Weights of a small transformer language model.
Size: 11 layers, width 96, 3 heads of 32, MLP 256 SwiGLU, vocabulary 2048, 1.61M parameters.
Architecture: RMSNorm before each block, rotary positions, no biases in attention or MLP, untied embeddings.
Training: a variant of SOAP for these matrices, 150M tokens, 6520 steps.
Each number is 500 + 25 x the weight over the matrix's rms, rounded and kept within 0 to 999. Layers, rows and columns count from 0. Numbers have three digits each.

# q: layer 5 attention query, 96x96, rms 0.157, rows 0-64, columns 48-95
# k: layer 5 attention key, 96x96, rms 0.172, rows 0-63, columns 48-95
# v: layer 5 attention value, 96x96, rms 0.197, rows 0-63, columns 48-95
# o: layer 5 attention output (transposed), 96x96, rms 0.182, rows 0-63, columns 48-95
q0:512493464492484523498466481502537531501512468465545517484483516481501517488488486469509509512504542536516531464508484453468494508513489531500481
k0:479472512488562492492513548526449490489537517540480510484518494464526500538479459457508485488493473423509477519505498507471519513490525505481527
q1:484502515511506505529505462519492488505492492519498481465492497522507489483482475487475495503518488461507508489494510509530467540508500514483498
k1:505511474486484497505521492502518547504499475496456501497475503471471525512517525514502515505500537533459523500546522463499502525481492535490474
q2:504514500509490503508493507541504524485492521476543481510509466462461505533504544527473513500513526518488523500509532463502490537491514543475472
k2:528452511506486511500495456511498456487514451472523504493529466507492502553489463507502523477466514468511495512480489480509561482493513524477485
q3:485494494456507513526475493488512448513478497514494465516485515493533503509486505520481478515491503511507480490480472507541515519488464475495482
k3:467538508547503533491485530491538494492502545514457523513505477491487514455497443521484446506494479519513514492531455466468509518480482489529509
q4:492482490451505519525448522486508540487505520530517535480457463504563549521500479484554488478467456513497479491514486484494510464508472465447488
k4:500482488522498490423494513506522517469433468485522495474512476496477527475543527458474487486416499438492471523494542517505475514484556540460486
q5:485490493498494494469511530500505531493498486482476496516534473470464457558495553514502500508503483479505518522472496474449515450576520515513485
k5:494527515503550462466493528531526483530507508450485482518524518482512485445520516495492512525540482533498486506445463467513496460477517494485556
q6:490511511514496511479506522468513490527500486497460461501518471493491507515513498497509515552478521496484487499504465495474521487532496509515530
k6:496468470474496443469503439495458556482499447457476558499489510484512468522496476535528504448495453494548461578427500418455515497479492464533478
q7:466436482526470502485501486471562480491469505502448474481487520474504536466478452473509471503499523488516532540500464476505499524494471494569491
k7:476525516489476490513528535502492524451539472500536514518534510544513503483514474472497471465530530506493544480503455467497478575525542538450533
q8:502475483485521491535532511527519465534532513537527502490499489464508488495541463520461528489519498457508534495475493530496512436496469476485467
k8:494500513501531541523467504518513510479476459509509494556525490545464461507488508523470507500510540519476454512484558516487480500510523469468516
q9:467503512525505468463532513530504573492547486539532468488527479507487485521460506504484461449488515526488480505514447508471467511525542454491450
k9:468508476477487482497505488528509535461515503490505474495467471506528450511513488533448465492492436512524507496502467535472464487485523525493481
q10:461489503487540537476496498522534479496486478513526484549514490487511530438483531500444456479531467498561459500509494508479442516481494524477486
k10:521530490516492529497463532473543509521526456509506506505502482522466431564506483476496509487532503506488525491455487525544449527475470556481489
q11:490520460505476487532507498506494498500513536448494555463516505543469528523480510488501512505490455486510495479473541539464482459486462490497472
k11:476540520540470545470486485466533478538501489485551535526503492475494491469533529463529523540482521443485488531527471456493468491512532471516550
q12:522531495506485513486490494529526510483485502435531485497492506477456437462515478531498497484504481538473524504550526532509460441522483518491530
k12:494499533531474493539487460546495501475502483467478507511504437524469504503496550482507541543489458518459510512512447506484494433481477493458496
q13:545514479461539483494522541521512512489501551468501532505502545473515492473491508457563523513430492548454513539452480492493500474495528460480450
k13:510548511456480528496464532505560540505537469482507529490465484525481513476516513495542535453467504475528533526517503511498493492499534478503513
q14:526450450518552485512495541493470534505547531519536515510506525460485517453522531493545507456524543525515511464521446497519466503459453501524470
k14:531518503463472547525482469536497481485531481490478570488483506468516519506490437510439440503480553529510531496503510512445488484536495512504468
q15:490542513496497495551516464522482536448484530525528486504476483500495455496489533476482528511483501474483517524547544513489490530528506500497496
k15:486515494485494448495495485523548532486472462488505496489517512487511441551492488486495493448505540500502475514462492478478502528491490504535482
q16:470518497531480531508490477516528517502438505493512494469534523475471534499484530514496488515533496497508508514470519505491506535524483492484492
k16:512473503489493491485514494515500491465486472501493536520517501563516478502501482483459462524434490449543492480492508497472477496535534510524475
q17:450454499459477524562506504483476463501535470544475506506479499499525497451506454511479503523502493485504480463575475515564494481497506478513484
k17:495559512498480485511509488473548492525540488495494476518497553507478471505498472488445494525481531507469548442511486539490499492461449513495501
q18:507529514534487533526514513546519498500478503505497509462530518534477545510526506469484514510503503498503527498510523513441477534470547519517496
k18:510509479494508498497498520493512521474499465512487499487479519477489562492544480540494484491521509466494524481517484507508504558489500508531533
q19:519514486470518489475513499495478550478489506468519508511503489472486524554522522523500493519475536526491514494505473479453480544462525503517475
k19:484467484487502444475494468514435463486501550497471489479544521521510449563511512490518492481489483497536464570434545495488521505510513428537462
q20:496481499488542515519492477502536483476552521482495512465480490511517488527500482476565522500479492508517484521525513502498499487545491450443505
k20:510452496456542484519488496459519511539468457502466484489524487509557506516520526463498520520521513482441469534498472492472511497515478497452536
q21:491533515523507525453474531523521512465547491518513468516521500512488485512456560504538494495457502502535507530470448510521532466523465487501473
k21:457535518486482528527561470482486503539521522530504467539508491492521529539534512534482510525537516520519522510528464532486492521522518465507482
q22:508519475514519487454481469465540485449550499486530502509456488498502534529471521465539500470489479466543468530487481463527523478540455507516466
k22:496472495495524472503474493522446501485559534487493513486526499485479481488448482510484485468485481520504495507534531434549533474502479490509499
q23:459511541492519476504506519497487489532479502566479520544464513457512502526458502521497488458521479437459522454502525558538493466515448512471503
k23:537458494507518492519490500538465492481508556524487499459483462501471517522475491500455518464527448472510525483505553549560518491521536509511538
q24:463475510468539497504482526517543519479476486499472584532510450518523455521499517516534546506536530547543520480503495522492470500486514491509447
k24:452533466463467527491487476533552482476489470444480480480503487509472500461498537487495531469493503497523543523473438519493532506479463467525480
q25:479481446501529482479464535581554484503500483515516463467544503513475490553510514510560539488463469494485456464513533514492537485445481505453476
k25:500497496504492500521475477477497463473451526513440474457519490504486488500509510452476506517505490482495477506500499487505478489477492473438457
q26:536535487517468479506508480514460512515514500507510470530534468472523516471523480505498490475495453499467485482554505528503473484491475486495453
k26:509499516473502484478507470483451472496544525459522486474505485497507494564466503541507469535460484556457475509533488490535538501480492483513515
q27:527432536559484507484458494519497515526521496454567522485475473500509466507465504497462497480470450486538574505505537527522500496499491538520484
k27:464490470484513472471511544512549505524546487480500550483536502511470453512515484553523451518505519512526488477524497528515511490473499532497521
q28:515509530500476470500501479459488474524510449492491512506490538495457542547514498541519479497494529532514494471502465539488452462493479439513514
k28:491505481530483498519487482494452494469490489539489491514522487493454472471495500507509493535544502516509500479514488500450518524516511479532496
q29:528513518505506455472536468486455493499496490481517488513444489442526509514478527432525517509458518518517460537469534472475521551470542461493510
k29:489524465469513468482523542523514509474522503459533504500538515555546560525484506485540513544523519490495535467493530508485515488531518518518458
q30:554505484530503510527467523448511529471467409489470500482544524541471489488491527481520514477475482476467458477456536462477524480486434492513556
k30:474520483495486445513517461479423514484429453518466480532450499491476532465528549488503483550491512515556487534480431467515502519531486488511529
q31:470521525476541526501497466505528501508486487503539504501497462511537520488533479507470514457510522584573499492534496464510522475508508543542503
k31:534498494476472533508530490528486541466504481511520527471524503514474496498505519518456517470508469538501464523456527572533513454511504523533468
v0:446471471493495542496512518539532518533463492499510525534519507463483471459506519509549527511514468481547508500488505488475512498523498501518523
o0:531529515490498511488511490533498559483491491508502496510458477497510523515511470531468489538529519512501490499526514494503460523471494479501486
v1:512489476476470488506514505507503498516485522499520525466503519468456498481503489521415478517562489495488494524501521511494495526523490529549521
o1:488530484470519489510502554523490504473496517511467486527546493494484466520479528532519502542471487492461485496498504469472514514482525494473499
v2:511459507508497500464503503507507501506506496472465463506520517503515535473539495503512493556516502517493526489511525496533497503484537495505570
o2:521465516493491504498509502458506504506504498490489508482532508518486530577498570504463476492559485487476485521525482471487482557543491485513492
v3:510509514491509480516514479529447483534493463503552524465510520509458512522498506493501499537490506530459508514509504492493506469466496550518522
o3:485522487504521513490509506537526537487498491521497522504519470505483458517518548533485477484508532487513512531499497502492491499512485475508461
v4:506527494464496516548475495514512508490525497538521474474489508490501465491513478467510496517519469477475490498517558488489500465508527499489495
o4:507476512483516490504498516525492465486484505479472534477523493489510508498505531497494489532497468462505477553453504444493509518501474503500515
v5:511531469501487517522484504488496505507500505461500534489508471495495443497490493504494494520498504492462505507447512464532523517489526536489492
o5:484502500505481492517491507504525490501474486535495501489506514513510528493528516477503519498490467496479501490498522501463498483490481452489509
v6:472528502493514482487522519512531509473550534491509463526531500522494472520493492523533520482485496511527506525522490493531566514488524480517495
o6:524488478517493465515483473525482450500511505485526503494508507496503517504467474482510498489514487499490497531490491501518477507499483494488471
v7:520478471490481502530523518505488508514503511511535545492504491509535499510531479536514514522502511518496478501510484490516496531518516503509483
o7:490477504472504510456498500494516500493452479483490489506498486497498460492471514503521482500519492521481507491491527502488503464499495539451476
v8:473500474514483495521516519501528494496503522497455487456536487505481470540530485478519490495463511476504514512512517514536482512499522489516483
o8:532504487478521469495486491529538477497484463486526508520461493486488507528495504510532483516512483484531476516493524493500487477512494490497464
v9:484498447488513515482507491504495520496485524507529477470561495491534482493506518510475511516512500561523489502485488488510499452552503442482509
o9:517503507479450496490499514480497482516526505491522521538501511542474473500491477505523507499494486500500474547498505513497501487474506490503502
v10:438498494498519496482528485487547461501490524507507501507478463474461471470533511454487490478508493467508486504525488524483491475501485492483482
o10:544518507487490532554468535481490494486499494503499477502500497504511532472501495526474501552516519521502476478484483470512510504486485490510505
v11:510469532484484523512483500494484527526532490499490495484508530506511507471487500515534491530509531532477485467480526500498499474479475533483514
o11:501506498489523502506504514484526491507501509534511505485539506488489480551498512489493499473493491507465508505477493509519472456507503457477500
v12:518521484528531534491469464521458524475526461494482505530477517470518536480492529480536481495516519509514493527543472473487509475494507527482509
o12:522478468476493490510511473477497520515490459489493498496480507499512521466497495495499512518470512509515487504503441531531502497493477492548515
v13:485524484523520509496504523487538496485525499502456482509494501504544464498501491525511416510508502519516487519519488453523498511512507485503544
o13:501481500488488458496526487508519527514512502506513473465497478472499540465518517491501540497511498503477474472502487470487463509475504542497496
v14:482524524503491500496512463483540518504523545501462498523489462483534509472514512521492465526539495551495487491514463502494516507486544507491524
o14:495466517498484504526505501491494489526502452529524501509527507516504490487503516504483509506489525466452480499478515513486463507496515534496469
v15:513507483468493523491502531543465511455480473498489507504488513546507496490499467469526492479487489519469452509478478514498492509488456497505470
o15:516477485508539479475469481545495505517523505481487478506513505502491515506471484495507501500467494492494537501514483500475522485470501459504482
v16:464507513491530532482540493496505527459536508511498497544510478495488533505486525519528533528499519458518497535534486530493542527489525512493444
o16:512492475502488517519483463480504463523493516497494503525500480532517491465491421498498495479491455503503503498566484487542508494479458477494539
v17:473474524478521515520470511513474523498489504489488502485518496496496468482479488547508456475475462527486510517513498488491482513494525500487474
o17:492509469491524497506507493490512486470505512482477516482485513513500482497474490491471495515487511519500504508483481460516506495479486537504473
v18:554507519527492495496517483513554502508503500474568513489463497523471499520490486500524499550500501498549529551501503470484478506524497499505474
o18:489534469497482447488482520510476489485499482539499474529514508460492517522480523539467499480517472481541478491521503500504516482502502520519494
v19:490507475517478541464496512468513495474502451489518538513516522488520507516492476493474475523499532491475516518495465495507508492533508492501535
o19:499520483501514514506512498509496511506508505532490485497495501502474498500500514488491519509443467498481504500546500517533513495495494460482508
v20:523470485511496532496471523504502524515503517490485477498469538506520519465530496502518544516517493526510472502506493467514476524504519458512545
o20:481460514523491489476503465483475539481507503499512508506506519518509511490517508481503484488487501514499504507482499495491471518526496515494509
v21:467469513493498528491500538545503464455485456499502487470548454512474497519420502487486503509473476518496506500466496479520522514489489482464491
o21:499521473507493539477464503489522492472519532495451481478501528506500482477543512486538482525490492507501529449478476510487502524472497457470468
v22:524502513510533455477544526505533507502524539460495474487508496504482537510481501496500543500519511514522550534495471519535492496479493537501516
o22:500493515503505503531525509483467517465509503544504488507519528479474486506500495488502514487525506512490494497481512504491517507495512494487517
v23:531502477479538480530555502473513469488485482509481495493482533498492481490497506492502529513508504500519509491514484465475493511490471490510485
o23:514477502488495487484467505510479509495542523484498514481489491521512493513492491500495487505498527506508510483513534469491518480501510541505533
v24:510491503481490515497486489517460491481496497485501482511466474496492507504509502534471510489529490510522527487503506468462482478474473488502497
o24:481530461512464510482489496502471489489454511501499495499490531512498511494495475521492515483525512504491484489509525513523489487505502484518513
v25:487504470502467516456497523509502501456455545518516515511524486536525509550472491479530529504519487497509491522526478507540521507500525472514511
o25:481523503515481537520509495492526480522495488501521500507477507470496539493465507503516492516476505499488547509538508497485483473531479487501503
v26:521527517516480480494485487515525475478472529455477529497510524538503492492513482513500496525469499518527506505501544495448493504525492511507492
o26:495506496489519494527495514481452494514509503500467494506519505501501528491460542466448490476536492483486484502474496494471495493464488490494493
v27:532495494484535507539488495503480491524526516497485526522507479550486489499529478533494472535510531516506524530478486520461490481490480500510507
o27:502473503496533542485482504497500503487505488497476503487523471541518463491491505495453523489488518498490469548509509493472496478499502480494505
v28:529498463477500494529487519484539494451537510492505544503538459507501542540500486514463458511491526436493511524485471523457489500476486483492508
o28:495520501540502499504472503488504503492488477512519494483506489504465478485498532494497524516486538515528479545499507474522501480483497502485500
v29:514506522486492519512510461523516481511492506536517462540500496496509546529496497501521487469486483505522480505516463501438493478511480493502512
o29:478522492528529501495499494502495503502521501502492515468500491483522511506504453517505502502507523493518498505502490511540493479474521532519512
v30:468514500530489496491508500482501509477471506488534492452525499505500514495490486478510562502493503526545478466470539508445470544516471491477501
o30:475489474478468543514464521483454513519470507455500516540468508499521536488493511537518500477492485525518502461514520520505450494485507499503483
v31:485529504534510508523509509453507505525535514512490500490460505485472497531511532523525493506510488530497481477459525528493510500507514509508495
o31:494521487487489502518532481496502517516528482477512506508506522517501478513488491508532516499543505528537530482526488504506470473500518512500508
q32:501529512491506514513494487499524478502485484445518516524471483507495526514513465499528491461470508555526523516490491526527497464478490486487493
k32:507517525495497536491515513488518487519510485491477521504499483502521538458527507481483522543521493456480504508514455496482503553468491504490530
q33:498506508488471503534495530514476512496540533540529498478508526506519508471476514475467522540491489512496496511530528477530495500484456488496514
k33:491465506500485484546501472498520508517519513495518512463538506521514502540503507516490501475505503466510499479473525489466482484519478515475461
q34:497496524511497499478536466506458523521504482504547511484470503503503516523455464480465471496485528515464504516498516518531472492483481541535512
k34:471506509525518478487506462481454506506551522518519470447474493495500475474532499477512477485426519539486478504546522505508523472521483472476507
q35:520504545510470535535497493466518473552515519473479501488512504500441470509503540534497513508490516515546539470493500560502497483461435438461496
k35:488523512481521494509524537521534481530519485510545493476498486552538514467516472503485515514569448507478490484561535522528525541512495486511463
q36:514504469483495512513497489509535477487502485476501537530462460502515512534499498522491508494567543571551493502503527467478479487522498533523507
k36:531462493531474476470460454499460502476491489517516488498461469469511493415512501514518497480459512493502483521441497465475532490510481550494524
q37:487533499526516500472545539512468519451493474508507465503527520495505475496506528516526499477480505448482497531483506485505487510471534471526437
k37:460540526514503503505517484530537499515539525508518481504493523491490512461558529484500500532526481440454513523530510513459463567544545456505481
q38:498514488449527479442490453462470567497449488487537505546513456484467496490512521498481498487496511471538459480514510463457479486492523478548493
k38:493547478512518495471481520518515507469527519495539519544517495521523446528470521518493479501499503457505483505490458513508501513496473489473507
q39:519539489536524517514485472545478477492542528501477475447514477462517531433498536496497484485490495499519480531533541454577463500476525503525480
k39:487461484547499499487484487497475450513494516485466513555538474499496492480473497522482449494509489504527507532448471448482521523495519533497540
q40:506459541470501493540480490489506468475465545500474452497454469497531517517492509529517482490503478535515462541496484476447526473520567500461480
k40:526517496495513514497482511519462504451475469507465522506508552505518507530466462527532480496497516506486452523468548482488452505550527493528505
q41:496536537484530498511484509491521489462489455504529510521486500481537483517494481532485506505481524427475515492536534486473495417525426540454509
k41:508497515499537509519478469504427545525511532495509491491483516512500558572511479477529474500471506483447490495512468492472488537466511536545509
q42:509445514514477527500474496448494488476491550490464520484501495427509566514514432511496476525532510488463507482510470498484499562458488538500474
k42:453487496521518509500523509482543478494515524547540526482484481539540489475518501458513499466455514511539454455484488534534493426501511579491509
q43:494492474449501489505540487518524498510465529513496538472496518467497438533520491493459508551561531479523518455552542519491447497535493533511510
k43:495507467507498511501464472561496538497498495446506523510490524533498461529517478497554505502479495475496486474431513484510514476487512509503472
q44:516529522481520471521510503524501516473500533444464552471544541482505539468474530486506508489504515504467503455481481478495523494506514524521531
k44:513509501495483438490498550533531506489517533525527517497485469502473530539487480462554480448491456457467507506514500501535491532523527472558496
q45:499512485465498475487526518517522521507469553514504468487459536507530533492504433492499472516507503478484516482489526470554511494493498513511520
k45:489523493471484513520477491525529488527502526485517510540482567485509484476492508470509491445548509515482487494539521492522503477467475527510537
q46:497494489461497520542518547518528505502472545469527521472517490465498470503547503450542495550531461517463513517507503461489483506450495510490483
k46:478532514520500525465515484548531536462525500489514543534510523504510492515512541484522571484472470490493496500529445517494519497567504489478520
q47:456517475520455513493493504505494461515530536492518508475499488523490480523511473497470504467488467503511457473492472496455529515485501497481468
k47:476509523491519502487517500498542480499504506498498528511496529495482493511518506511482473527507495513490468525488500500491516541531481529502473
q48:507498491484505479487496499505484528471443462487500504489471536462511500507491493504534467465492494479506490491493524520478479482517505524537485
k48:498543487501506499481506491495483490494508516529468475496494509483504499500505505486482503514498496545477532528471516511488504514493487494479497
q49:455502498507487519533504474479559456520501507469509508502499483524486474498517506504478536494501480489519521486499497539515495496481491473470521
k49:517513486463488538516515530495536498515509534488522515489498511494502514495507472511496479509509490474478519501531500496514496531516461483494481
q50:455466512510506474507511502539457483497559524498519492502489499502555503455478504464501519507528496502498485498473531479495479528489507519515543
k50:513491516514439473510506528480509503504538500495475504470529525532474521476531454520494459535496505467485512473516479499539485508476479440475493
q51:453477520492507545479501473509545494547460504461488545491491483459466457518474516502524488489487498499513529500481453528487458487521459446475471
k51:473489516524523455449492441475479481491525521498509494497520516461495464478505500483500541499468510501559476473472468481458515509476512552520487
q52:502459532539523478524516472485474475501493527502458484450507489512514519462476485468510495519528478538510492493530525480505487515460520494489534
k52:465516506463483543518489501522522447523556478496491545466514543518508501492497499496467507513535526451478534541494507532470467526495477525504494
q53:516555493535497493504503459473473557529482545515504475464531515506474482449542513486482503488459515494507511481490496485481472526483511523460519
k53:483556456492441591579462491519505498537497477549538531503470489507519516485486510491467509514531507493520545484559473529577479516508453483497509
q54:507486485467492472491487517555470529479496492486473489532502511520502492509489524482481459480481524519539483496502496490524567497483497501514497
k54:552511518516499508519516549492547478518493524517503545513529532484508544528492445490502471456556483496451505477549459548491528530484484513507499
q55:539495500516499493513494474494515471506487471503538487477544490459505509521522497481514437490498480534449483497486515485471519486544465549501481
k55:497498478493500481484472498530470453468498438498508523469523544512532507521522487459495501526501487439500486541488489469528481557518545537491485
q56:523500492474469483499500498520493517473518510492508493531437504462530507516490491441544516504496473524509477540524463479485522478528439477511494
k56:517527485511524480517475477492432480489560482502495484517516502525474546512507463484490452503470500547500521447549486487491562472510492527492472
q57:525457511510459429493496518468407528452515509507543453481519467515475484479523500496514504481491525554540499554478444459450520507502507500533475
k57:523527475506498514514503521525466521504473481507520527557466479513513500536450549519471475510538456541564469547462517480504477503494487472493460
q58:461485485526525483495499515476479543520508513520532473487473523533475463503498506549477518481478483563467505508519506479516484505475496528525501
k58:468483448459481521494534497514557509474475469471492491486487500451557451511513486525455521478534504489538500487505465519458527501522470494511491
q59:469528503508491503502456461538510518464540479505553495508465468483501526490498512464523488464558511509482505478542455485508488556502508501465518
k59:509482499443438511490476531497473513472473491505516511506484524493527522476500520525514469500563462532496511461480466486478475497502507528484515
q60:494485595434504469533471456502550518550495480503447496495502475515497464529508551500455520506491499512493509507472523503501476497525475487490462
k60:447508502458493502511521528510447525495501467492480476513508531558483505522505476473487496508489517499496494534506497511460499529518498459513489
q61:527508489490498495505475477460526455456513531482525489488492542558488456499573461484519495508551502443483487522509520490513529539523478495506535
k61:471491504496482513471506515551501489479489467488451521496555506513487509515446512495517488524461510486498544458459515515488475490504512576504452
q62:483463514506491485487455552538566520478445482473526495464510529477496494537463519484508472470508491474504484502474532516478491530483519518529476
k62:512508478460457508514514571502503484487484502518532508463501488516494459540480487504509513479508476490499509524557443506506492490524470482535505
q63:471532472507495544489448453470514535562527483514492545459500519488512507473534428475500509460477536523560482526494478496504420509531486477511549
k63:464452510544493509521540461504517488507500461511512533486523495461471502485493488498507488479498491452509510481497475501523495487524520509453487
v32:481527507435526518486512476504482501478504528517479512483513517525455500531551503499527504492513503524496531476509443465488513457504467496488515
o32:496469524454502491506475520506492484545488434467494536497477529527523461490536509499481499467482489518517481492521557477469482450519475542523533
v33:504512491505512509492511521501529536503494507517496484473477505444517517502495483498525479482513494488500493512485496475499543525505478482509519
o33:521495475502519524476473495504481437512483468531506500470471500525511525501510520478479525480518479516506493492510516467504531528520511527518517
v34:498504463473527539513534494545503501517506524488487501475480480528482462466512483480523555476480481504488497463503466499468490471538486494504496
o34:490520486481507529487475485482548479519497497516526473503495508515518445487514487492502520490497523470508493508505461502503488505521492481493524
v35:531545450528500511510456487497508496492479471508462498491466493446473525510499486544493510519463467543538487453470454494538495472492452497489522
o35:493534520494505460510491497506489482485513499501517471508496481521531505474536432500455490493491518504521475476494483510482518504502488527495559
v36:507500484516498480527486462491525495518501539538496498519471486487491450477525497486502470548491528519492476512498534519534515487536476454513512
o36:502500474492502498523510461528547501544515490480511493522487502508491495493527491533509514503510514512526522510539504526518517496483471504493533
v37:495495489527493513510456467482460489496491489520522486503479489532475554471507504525453513538508482507480496493499462495511503512469535516535503
o37:524532488490517456478488506519490534495523526506492493522497523528456477477476510510508533480542491508543495494452534540520494478492495523495500
v38:498508490523501506514512529507549451498518512524498477462505469487489523513520477518485471446487537484485502523536520498485498487525490495486488
o38:504451511521512523510505515518467537489482493494516457517474468502486515495494473466480515530528511493506515506502512483472521508476490498488527
v39:489489491457514515517504445528516491497481546510502498480473496488529496457504539509485509531524486490506512502480480471479522464515460471474501
o39:501486489514530481513516456510548482500536492503516503494516549532519468529529509468527530495523504485564499515509500505491497501528461492487500
v40:452538508511496486504508541481503494460512484513466490506499499517515514516497475520527462522447467472499510518491534531478519490497548479487506
o40:490537487531494490536476493518494508503515527475509478508504468494497534465486530508521508465448505541475505534531481468504491460450501465491491
v41:524515497475488469520484471523477501541508514484504502485485559520474474512496509490480499510529507523530530516461535518499528524501501467508505
o41:481517488532521510527505455533524489518507500489528526526480528506483520464455490506497519510475515512534492485503516507534526488483492511471501
v42:481536477517490491493515511483516495486503506508460496488538541509482526531467480511532487518437517519515493512496477491534568499476511499533532
o42:508505504473531483503512525533467502466513504529478518526505491502519522477540487526500520522499505491486461505517507472520520510470548513508504
v43:493513525479522467486522468498496502515501533530524508483474514496489555492569492473511518511519465454460497514498513510496480534515511515452524
o43:481499506484517534501495527493525510520486512481505515500459508531495494537538494489485521499493513504524506506485516522473489463521503469506529
v44:470528482497506485508501488490488494509527496500475498493527501484477501482501526536507494519467493517497478477465524532538513543495484525518450
o44:489508548523524530513473488491510521514524539500462502502454503458497521469494507518494509562487513497514516455503484512495530491503514505495508
v45:533507495526502502469495502540475492525527497494499514513466537496501475495501546490484506499477522471449477484519486514490507505504509513519518
o45:497536484492464511508495497491499448531476493497519512518484498506492457478544490513560484515495529531507514486479491512490511492500505474503504
v46:480492527476497495478515510509506496508481527510507496510526524473525468498430479511508473447485483529513494475509476499490509506515495521515475
o46:485474530485486466504537485525518501491491496529470506503523497485490499487474511490534495502488479519473482507496534495484512476512486532505535
v47:536510515479530516518519515510531504512531520480500498503489495547472478496473440547536485512483482496495530521538484464513481518517483467500494
o47:517491466491498507494535493470509494512491490525497508504487524532507468476500476485515479488505492488483545502511500488468495476530502484495502
v48:510497503503454530497521493478504484539485487489459484499558538517479486508463507496468494511469492523527483488495544542503477499481495505509502
o48:511501468473489499489536520488504479491485523521487478516512526474485503514477473512489553530510482495482476508531503487528509496474523523521467
v49:505520483492498518544449476529541488502506535477543468475457522485491548535511500487470510511546487488530524509479481470503458489467478518468463
o49:477480521491478489493514500522505515504531470522540469498486521512481478475509499493484504504487513506518501487476518522484501515489484522464506
v50:526507498517519461488516481444481475495470479502516482531483550515479477473514527502493489511472519526497496487502560537493498494508503528517488
o50:495505472538496551489478499520472511505494494530489490514501475491496494480504515511510479497472499502508514474509497503517499522467487545500482
v51:468479509432509488494551487535491479551476542509480506451513459525496495517490479482516567489482496486526501509477511502526465533460462498511513
o51:523527478470485519490505485514541499494505542492523549515499530477486465502483544484494506478505483525496512533532547499474483529538521441485517
v52:504493530518499493508505506512512530544501511502503523462442507515510514560525459532510500550507498510526509510494472477529503485468467512503541
o52:507509505538531509478490474516482514493506515527498483488528519507495495491525489489452487490480560506465464548490495492489542492510514481498519
v53:506489523478479480521471489498538499489463516506539496503503454553481549510500502431455542519544494467487493524534496519500489504490511533477497
o53:523468516475485506473546481488477520484507507510507512511500502505515468514528519504493531503509497498488506527498510554528498483481524486488474
v54:487475539542541548483509479485498536511507529474484512532503508463512488512487493509506484471488501536503521492525488452496513526532506516464514
o54:519475531451503443485485516489508457535479506503536488480484485498521520522479498480495487513517532492494468521481489463480539493511507521527529
v55:469469535538499503482479485522461472543516544481514488468471506498488512492484524497543481499519498487474489502507548490550523474494540510466505
o55:506506518520493535473505501521490523519506522502521498465502512476500494522502523517525493511496499528508487461478518493525509508494514462537505
v56:483509505517520490525513471492526503505479516491508496459491511507513528535480502505473507523496523500499501524552494500486481500489524487537506
o56:477516481494484497475483522498508540533458504519475467499499486499498497506510544500487525503490482511495491509480498489509496495502487510485487
v57:487527494481498479501525493503479537484530504486476542496492508497518489502516485513508498506500506549497454487481516519556483495482500498490520
o57:518507559553516490507523496496502518478519520472546528502526510531513464453507496504468494503491505514513490523487507479466498459531453493513513
v58:464510483479506480489511504531518517461521491527445516486497512523510513532551476481520498540475519472520484495500459497485519568453508490556492
o58:511538504465467511498481498501518533467513463493475500526480481514518469469524506507479512500465498543516470549485488480483507448469503500500487
v59:474525458492491525492523512522531505476545493475505474491491481486552480468515511501521496489537489510463468489516498496461497518477539495467456
o59:500464523502508524523505472450536495504506523493469503474492473502483479482535527469496503497481519517503509490481474504472502514493492463488470
v60:468523519503471476489499514485566454481526510498490490512502487505474496508499498462510546494505542514516500473500468505482518497512532501517509
o60:516519486506489537533490487511511561517487494512472489498506493465533534466496529506493484504516517495486530496534474469488500531504497500506498
v61:521495478469498505507471493503450493509552478507480495521512540518510498488477528491499496489503476516492480492500486493488462495470510492537490
o61:500509491490510500514535505464515519493526506501472542526521513490484500485520508527500468520504502528496512489491475489502504513489509528504498
v62:463513525528513478521523515490511516532488488494473506461473477503463562501491507455460492492494517490508494536537515521513489500473531497488490
o62:501514482531499519513487544523486537491501531481491501490515521493473509505476554477493498526475531506498504503496502505485543527487474467498474
v63:517450520501493508513494511521500512518491525492528493494476544481486516522445486531528482521465469503504503509487505482503523497511480464451484
o63:519512503517483500484522496503473451557508507516495486520483516473513496491479474480497455520481495484515511491497475501504533477509469508512496
q64:536489483497533508478475506475493547456487477439494492502488477480488506505491544477540502480485465496526470518515501494519447494522522434552474